{"num_hidden_layers": 8, "num_attention_heads": 2, "rope_fraction": 1.0, "tie_word_embeddings": false, "parallel_block": false, "init": "normal", "init_std_qkv": 0.0294, "init_std_o": 0.00734, "learning_rate": 0.000978, "doc_mask": true, "max_steps": 7657}
Each number is 128 + 24 x the weight over the matrix's rms, rounded and kept within 0 to 255. Layers, rows and columns count from 0. Numbers have three digits each.

# layer 2 MLP down (transposed), 512x256, rms 0.0462, rows 466-482, columns 128-255
163135161103086117181164179088118117155112117110143142153143155120116152131131149113131113116092127119146147119097167175092130141111123154114137082137132127118117125168124109106092120157068140126186159114102127145156164152137119134129134146102119086109126155166145095127135093154103146150157115130110141115125123147113132133158090108163125165122150122109108136135145160092122174108142
167154161087141140120152104120138081095116127142142131074141152110136110147100123130150127182134108127104106110118148136100084094158150141159192101087132114138113129134085117101173148116150105155155174154072126124108131100068128147135114130140128119117155096139080119149124123096127147157152111128110137117150110105153134123128149127099120101083130136205189160147128148140162159109115
142143152131108110114137143132095117096146133125110131131133123081105112128121160153102143148132168103118148103142116146126145108146136133110086134100124113143137100119119136145134152152143162137092149109107117116133144127129103153122136147152120091128123150140115128115115131141139107139133127103165115126140098146117117121094186108163130106167170135121159146121146129158092111128119
132143103138160158136125158088117101130103131143114114127107157120167116110121091106165124128113157141149136124138154131143149128118147099148144051146123160101108115102147123136124112144113155126123115145109152154147094115154186127130111150116136128118134117091121114154156159114133120137118109147171133133097111149138096133128255144136137128139155143109103145155210112144143091147116
112166132157072118121165120099131102105107099118094114123125101099054160165106116084089162165131136152152170139140151115124160174090133116116103111137105138169157100111117138129135124155125097127098178105184108128099138154130130086139123139127121113117097147119140109101118102139141174125115075130119167112167171096142143168141023123137137083128118127132160151161078112091137117133122
086111129108114122145130132119117126121117124145141132125115115097127116133155117151113122151139174186177135116165143159107143110106124169134138114130100137114086117133095142140106127138172089130138104128152085154125121106117147125129122148176166157156145157144160126144129158121089169111130115136141138124130139123161098152115135138123090130148128118109141107069133108152127112141163
100159107115103156116097155147141063113139108113132143144173145148124122146147117148157089124130087131123136157155132146125116139092118112148134125113130105142125175131124111158115146120140112104167106111105118128137171113141113139110151130158133145113110100147108108104164134159150147182107150137154110136071129128127108120151077150121123144182116100113129084153089125096147149092109
161135107132147166154109157118133128148119129136097132120110130078131126140124106108121134127115112183148094110130150104125122150115085116095124147138134120153140158132117138137133112127126114107106137165147167145104112146120135135170117100154155091075099126139133131110114117143159134122111108169146140094104084153123150158116121113160115108095118100125131099129160138155126130127132
129149111156129150102113106138172145105166123157159125145105145179128118100140126167142147146135114143138143135098166146138144115112158120111130165099124151112149092104130141115103128141140066147148083160083104122155076109149129106114146153156143138100119116146134099139145158150142128117171120117100134110117152132091137121167053115111119132128128128145120104099130139093126134141141
123136135147124125157133111102120145099094100111106087102159138140064055134161127145136127107124155135085139111102138102179176141143118125102152143121146118150159128159088070111115142158122121102123136131146142123173169116163147172143120136112139090132143107149102110127123149082143143122164116143149139177148093119103115142123130108092134135121095173118147140141179112133121121123086
097147152118161105133116148168121096146150163103100124141148138132140140100118137114124099142100136111169145111109141156129151134117111113109141188145116142092106144170136109144143115126071137151144138143108127139147144158105121148143138145087125129098143125141070126127139175137144164097170118122164123182098092110131153141130056118145109144100169154141111151126153128136171154085124
110108134136085162151096139146111130109170121115134140150118117142123163103127137118118098112179098125129111114161146113119110106137161147085154141146125132127119165139145141094170126155146129143122145123157164132077067161096147120060129113149141146108129137119133108121133110144119108103116114100105151139139163091155166138098157113160098152146113110149134148076102124159102153172155
149158134143137141113173163169073066113121092127093141132154117155133154127139089125083128126110102133112169128143089085123142153091126127100129128104151151118092105139101133116190158129154148102139075151114134181099136149124150133124098159074158117121149181072132099112126159118135074122142091112123147128145137116135129128101075175115129119136118119144128101157151166133135071100119
075129147157115089178134130189110111080131154114102106164110146185170122150117179131104123123130141118099122112091085138140120164100129108109116158101139096092131169122082138129103130156142134111104125134114143134124147122170136070081132124143128114137129104115134146072116124147122107117109146117153130121152157068115143099124087114105077159152108090099129076126122111153142123123120
109184140186099117127155114116177101136152151089132109130154144153109122149153139118117129103179138129154126145124122127124128099150084151124113186178154147147163181109135173100112098141132119074099106112169142139150143157122122075113144127150143091155168095120148156134133138105137129138190121120128135094148126163129159123129115075105121109115132114117127166162122128143117114092078
107133150119143114158153134159127124125127125110121100120134114125136156131142142101140127141143153138124118139119098148135143145137101092120134071133122088105115066111109116117171134078087153103138120104109137130121134114103138112134110195083124124120118102093148127139133142117112089136152165170152119158143124156100126127153139152123116134131134129131134110124171168071164107151108
141146151109126113165141114127142157169109144194133095124168141146131085149128114173147142141097108087145151146163135130125126120137102098129075150134156127081125134151111113127129138160127137116138124115129132103133134094089146105101077148092158128125120110139125131140171150154130141114115124139105139124135104109128120139088176144124168138092113147118141087090068150141121118145115
# layer 2 MLP gate, 512x256, rms 0.0515, rows 467-483, columns 128-255
139125107150145102133141134150133166148117115151141123167118104156102161118149120062072120095146116107170118152135124129164124154108114131159133141123148127151089118167187116136102119129134139129097163137168101135110132115155083120125155134125156175142092142100153164116154149101125114117162120178143159108138160162155162125108162155130148130122142131085064127104151092108107099131105
151076149126160122091117138150153133128143117128106120142102142114117141124115166109118147144137129148168145134156119116134104160162129107114108125132058093114130115132123157112136124132124091159131122143119119115156130136111134200112125148097110128101105124158099133103097107152130109111138089103147140071116083110143083133133169098165130128156124102105129115155171105169132120127135
112123113151144129131113168108077102176091087145119138121111135100152126092193161075194147091140137190163126077146150156122148105157210124176170000119130158050130089121187146173072164098084161124204092147127069126157080150188198135131144151095136160142106063116103090121139154114127145157157087137140099086070130135167122149123218126158164099100179132057126147205213158144117143173111
108081151112144101103113114158121120120138147116134146189112190125139120117139126120143120093104119081093156103152106101108118075199133159134148130128192122119120129122129110139161134123122100115128091103089107101149148100123100154078110132134128180114192097096118134125129088148119110092121115092143133132121097142140148116133121141138121126124158115108108128151131115162094103136137
092131115104125148159121120115164110076102132133130151117086148106145161132141150099154116116115111114105143101118089148092123139119087130138144103170102124098071111185131099127159088146156096106112127119143127140086118106144149122132154160126115098130113143116161136179163111115121137109105085181108106132144112081112099115155154191162149139147145100089115121157140111138106136124165
135140107115080126128132163123106120092127126127129112132164111126134090181156103145117108129122156147158152108137094120118115111082150088135114144091131106111140111141119098118115104112133096099119099133153131103133147155127132116111143129110130099095157099150107134111107107183070137116149067118099148160133128155110116119138119134135186071138115149116102152121153059139135136121121
112153167139139118141091159138144122113147147104144157132118094165122141130131129146138170105131116134130128106140153144143149128111112111080135120093058116153123142107186169093137129110148123167128090118113113133101106089114076153162165125106133104083121129149144155122079168140128141075103142074137161135142157107161129108120110151145122117130120101083123118128141110158153132111134
110149119161104157177100086113173116109141149118111119117135103125085142123111135113123127130103102141120123122118111158093131109096160124102156158142093079121107089129090081121144126171109155119113118123147114170154140149098080095126108150157140147138108130136112122124145153147107140109119126120104134109142119114099134134104112140121131155149126130148124152143126105147089172175154
144080130132117122137113157131083132113143112150141153128113082139173139129114119117117133179128092073145075121121135166152130145121161108129155130128090108156072160133141125106133142133161155119139148162188102151140122134126107087105141166110125119102129122099159174097192122117123128097107135126120113155151147135158165106116135131120112113108134076103109143108102122142107151114130
128096161173104138123097097068091122123136159191118156141116128128122141133133106151114146118157081149112151181113178149078138068109158147111119107079180150143194111149138142172063117176128086150121048122121107124094115136123109075120105128148152200110141104117120078107094091094149141136144067117111135101154120124119148142146133163136131078143120116091160217129085087151089079177139
108082163130120138166106103141124131129165114118095126159102094151148155120150143111126155088180135142092107124152119080118097098129146152145116090144128130147131155130146112106094137167109147158136143123096126146112134165131160097131099123163164170148102152154111139084116104101130150077066123125139145118166107133125165132143119136079151113122124127106150137049109136166084157166155
088112131105148148114149133131167119142124131150141130118164143167082122109166119087176131111145086144123124108099146144108084142127121140110171115171120099113110148109132125170120128144078095174118136142141114118130109122123130120119144144132096108130169121156117130137149126154142139149136142148101131150103161151139125154134126125099138103134144128136129140148140099154123181113198
084133106138123115130161093084164149142137110130129145114100139083157137106116125100131175130109115130140119155139135152048129120090099121118150129167072150146084125100127127103115139156143122143157099155112160156147126131178129169125120125085165129100043116111148116127149160096143122155117136094194122111127129116119084102143159125127166101098184102146102123157104097151148175101170
105149145171098123146113116100183127109163082144174125134122140098107148157154150114095134108181132125145120179148109098106113095125098175108126156160115123163151152131152141099107141171187105138126115125179130130135144148094113070096159134162155132184128134106148134142137180124127152134196102140120127114170169119099152120105131093088145105128144065151109158112116106091123105084120
109113146081158128085153128164141142104109132097098159147147105137121160106156174123134150155142126123146126078129098133127175115152123064125151131155065085105110121131111148093161111105115123104119126119138160138136122111145142117132133141142144115120146118114127134090153135141081174150132145141137117117144129089161118121116158138172118178174105135084136153146152126132132091137151
163133141159112152141127101110105129101130109112128170100137138140160148109117138137058141086158164152136101167134162125090137086148095142102127152157129142161138162116140161099133113143208095138123135136136096156119109139151110081149167091119129158171094155131128138115127112153168190172139131165117126132161116132136133087100098082156111143116129081139098131119140112123133121122163
121132148151183157154096076137098128082121184164143149154142136112145119087138146117119102096117119088100114157157126103116140104176114159138183141177135112103128138156122144112157180109140117151127175147120158120095134165115107142130134118084166128136088123109133101116146108100148109120116154101138177081131153180120112112120134125123105089099111135112119100097127161131127160189093
# layer 2 MLP up, 512x256, rms 0.0485, rows 467-483, columns 128-255
085110140166122150165117099126076109135132123147161162192117148147115198131141098138124148150182143135119118158195139125141109132130149117136104133107155138127155118132132073133098128162099140110171148143144098098140110128109116112168106091123157149132116130116141080114157122104124136107084108115158138171091119116144143112131118122107070099145098142140098119114138136135114107131104
132139095120124115114100120092091136110140130143149102125138140128139105089096135152117091098153130130131122131101099130107177119122122097107129115136133187136130113146161135105127110158120131143116075100085138112158094132141135168135182149170122119140090155121140123122121151137132110112137134141142124098165106131129134128140150137134110100105131134131164147118099161121107130167146
130115126152132084105133140131144145130165161100137131130159115163109098126127113160102156108157123124079137114115153128133139142158150135152089221125100143152134162140108121151082125138109163105141127124131133117170194146129088094167112117128113126113158077138142167120103076136151124160108120120081138152147139122116115144130091104101132135113100116134147151068051156100117155152142
133147127148111124120142109122131141099125148105131153120109123117074109081135118163103140130070119162139128118110169166096101131114120106083109136124141103145161091143122140144111150136147088115143126128099166148133139136135132118124117166116100149092154127121114109145072111138190175156100151140153166164115132116108127071106141169137084097180086099149142144130089148179132155120100
141140111116143138118107140147114143113106138172152108123147142117145151142161101146128116117175185154169143163141149119110117111130140158185118125118136151126099130110126121127106195108156147150137129141116094145113140128102178117106149106147201161165131123101170116097142131115067134127137121163134144120129148185140113134164147061129130124146141111149154103135146162137139077104132
110112086117113126111115090095151100167139132109126136121121079147109156153117112107114157145190127090141138139153125122117087174150115109122098125129149105158153094156153135154106131100152123109111119099145143151109140131115112146119116139090133127132140093097138134106129122165151118099109095168135046118122102123151133115161144141137145135127145133112155146156131173112143125150154
101135102106136135131156101102104111133152151138102118150123126158124132080107123088116100133099120117136144134141097126103129094098125150130111135164121129121133134106099107121084141146128087155126150136146167129138145137121146121099150150155142089148152143084112095067127097115130077133146130140108101111131124168133129148139120118139114120117152142155122177110130156090126184151128
112093114117091128151114161124124116163144109105141106102174097113112169162137127115175125114142137166132141075149110118152128101119112182138121132150100127106115169106114139146140141106112131185126149087154155087139156158142131129153139117097094128160170152136151125106139035127127126143101135161089122136142146133146140149142129137116126135119136150107135120131164158150131109098130
138144148124117141064120148105092115118149137124093079099093092154162098117083130089151124118166091105135089141133135188141105134137130134111104159115068125112110135144175142089162111087139122131127100125095162137149116161198087108127166137106145154186124119111176148112111137098110116121101160135110115097133143105098143161126114126140086152072137124121114096108116137126155141108137
142118141155117151075146111082183152138114102120161114161098114141117071145147132134108125138159104146097130145144113103106066145133120107088155089134136105158150130130094120106121159110185131104165108123172119084119071122153156125113089094133123130129124133113130168119088135139132115185141122095118170096206125170139156119116144134130134108120061085151139112132102144164119135108118
118154110119106159111140151097142115091090137133104135138124149103112138144138110137147112144069129099180136134067143159185135123127141105107145143102133123092125088097131122136148134105154120163125119123180078124146129133086108159122134144109085120103149118106120106152135131122107133132179112143094126099099128108146152089096177140120119105126141077106109133183142130099172114100149
089140099143106185166136138101100125129173107109132156168100128149135169087133130127128166132134155113123108124109128121150124159137140185132101138138106141151129151138099132099120121140156123151137142106142105117132104096127133148107153114175166137127147126115112136175164110061110141129099120112131121126116167127177166111112120155136119129132116099122125140147118181145118123133158
158163211150117148123130124118108100079101113103126099125156151139155059182099098158088111166155131166097073166138093113145141117116108093157106178117128143099174132112105082146144148132118140128130161083116076051145182163126120086155125156158092114156123125122142149102116117168109101155113146138139118119115148095097127112120140156113113087141121117136161091136125154201166148095116
123120129129151119143113151130123152110118091126157150161141143050139176114109150083140136121103125146140113153177102127118099133151134113126118105138101087107093124088171115141121142136123102135112138143180106088116163110081151136166114200117131104148139163108153077144135085109091129120113089146129113143116160123149128121107165143138198107107139110075165154124127136127144122124135
124101128133120151164119109108134090147157141123088147139112080138142147158163148142129172158102146144132099149123111147126108075140130107119131117109118088106101084105088120115172150099112109150158095118170117101125111104109141086089166151119169152141129132094156142111194134130102162122149112096109126129087145110141163125131116130140097101123152101115134138164176120100131129167114
097122083144114071117177123164116102113122138118156123099097097116121161100121138103110117088104131147136115116095129107119155144128145127123163122137082136150128134116097124107155161099167138103117145166123192134126115108124115139134143112130124114140139117121145124099086164086147112127136115090145127150133150099142113134130102135153132159115094138112116128117115138104154114104132
129147094076127137158117099142142122092114134093143115101114082135170054129125156097119105137161116112144093129081150150097147129148077126152106139101091132086117133078086127127109168117125102120124108150100170146166125157132122153145146116110125125104125079105112172135109122125115120128138163177128128103140153174109118119114153129148127128155149143136128062134130132107107122128123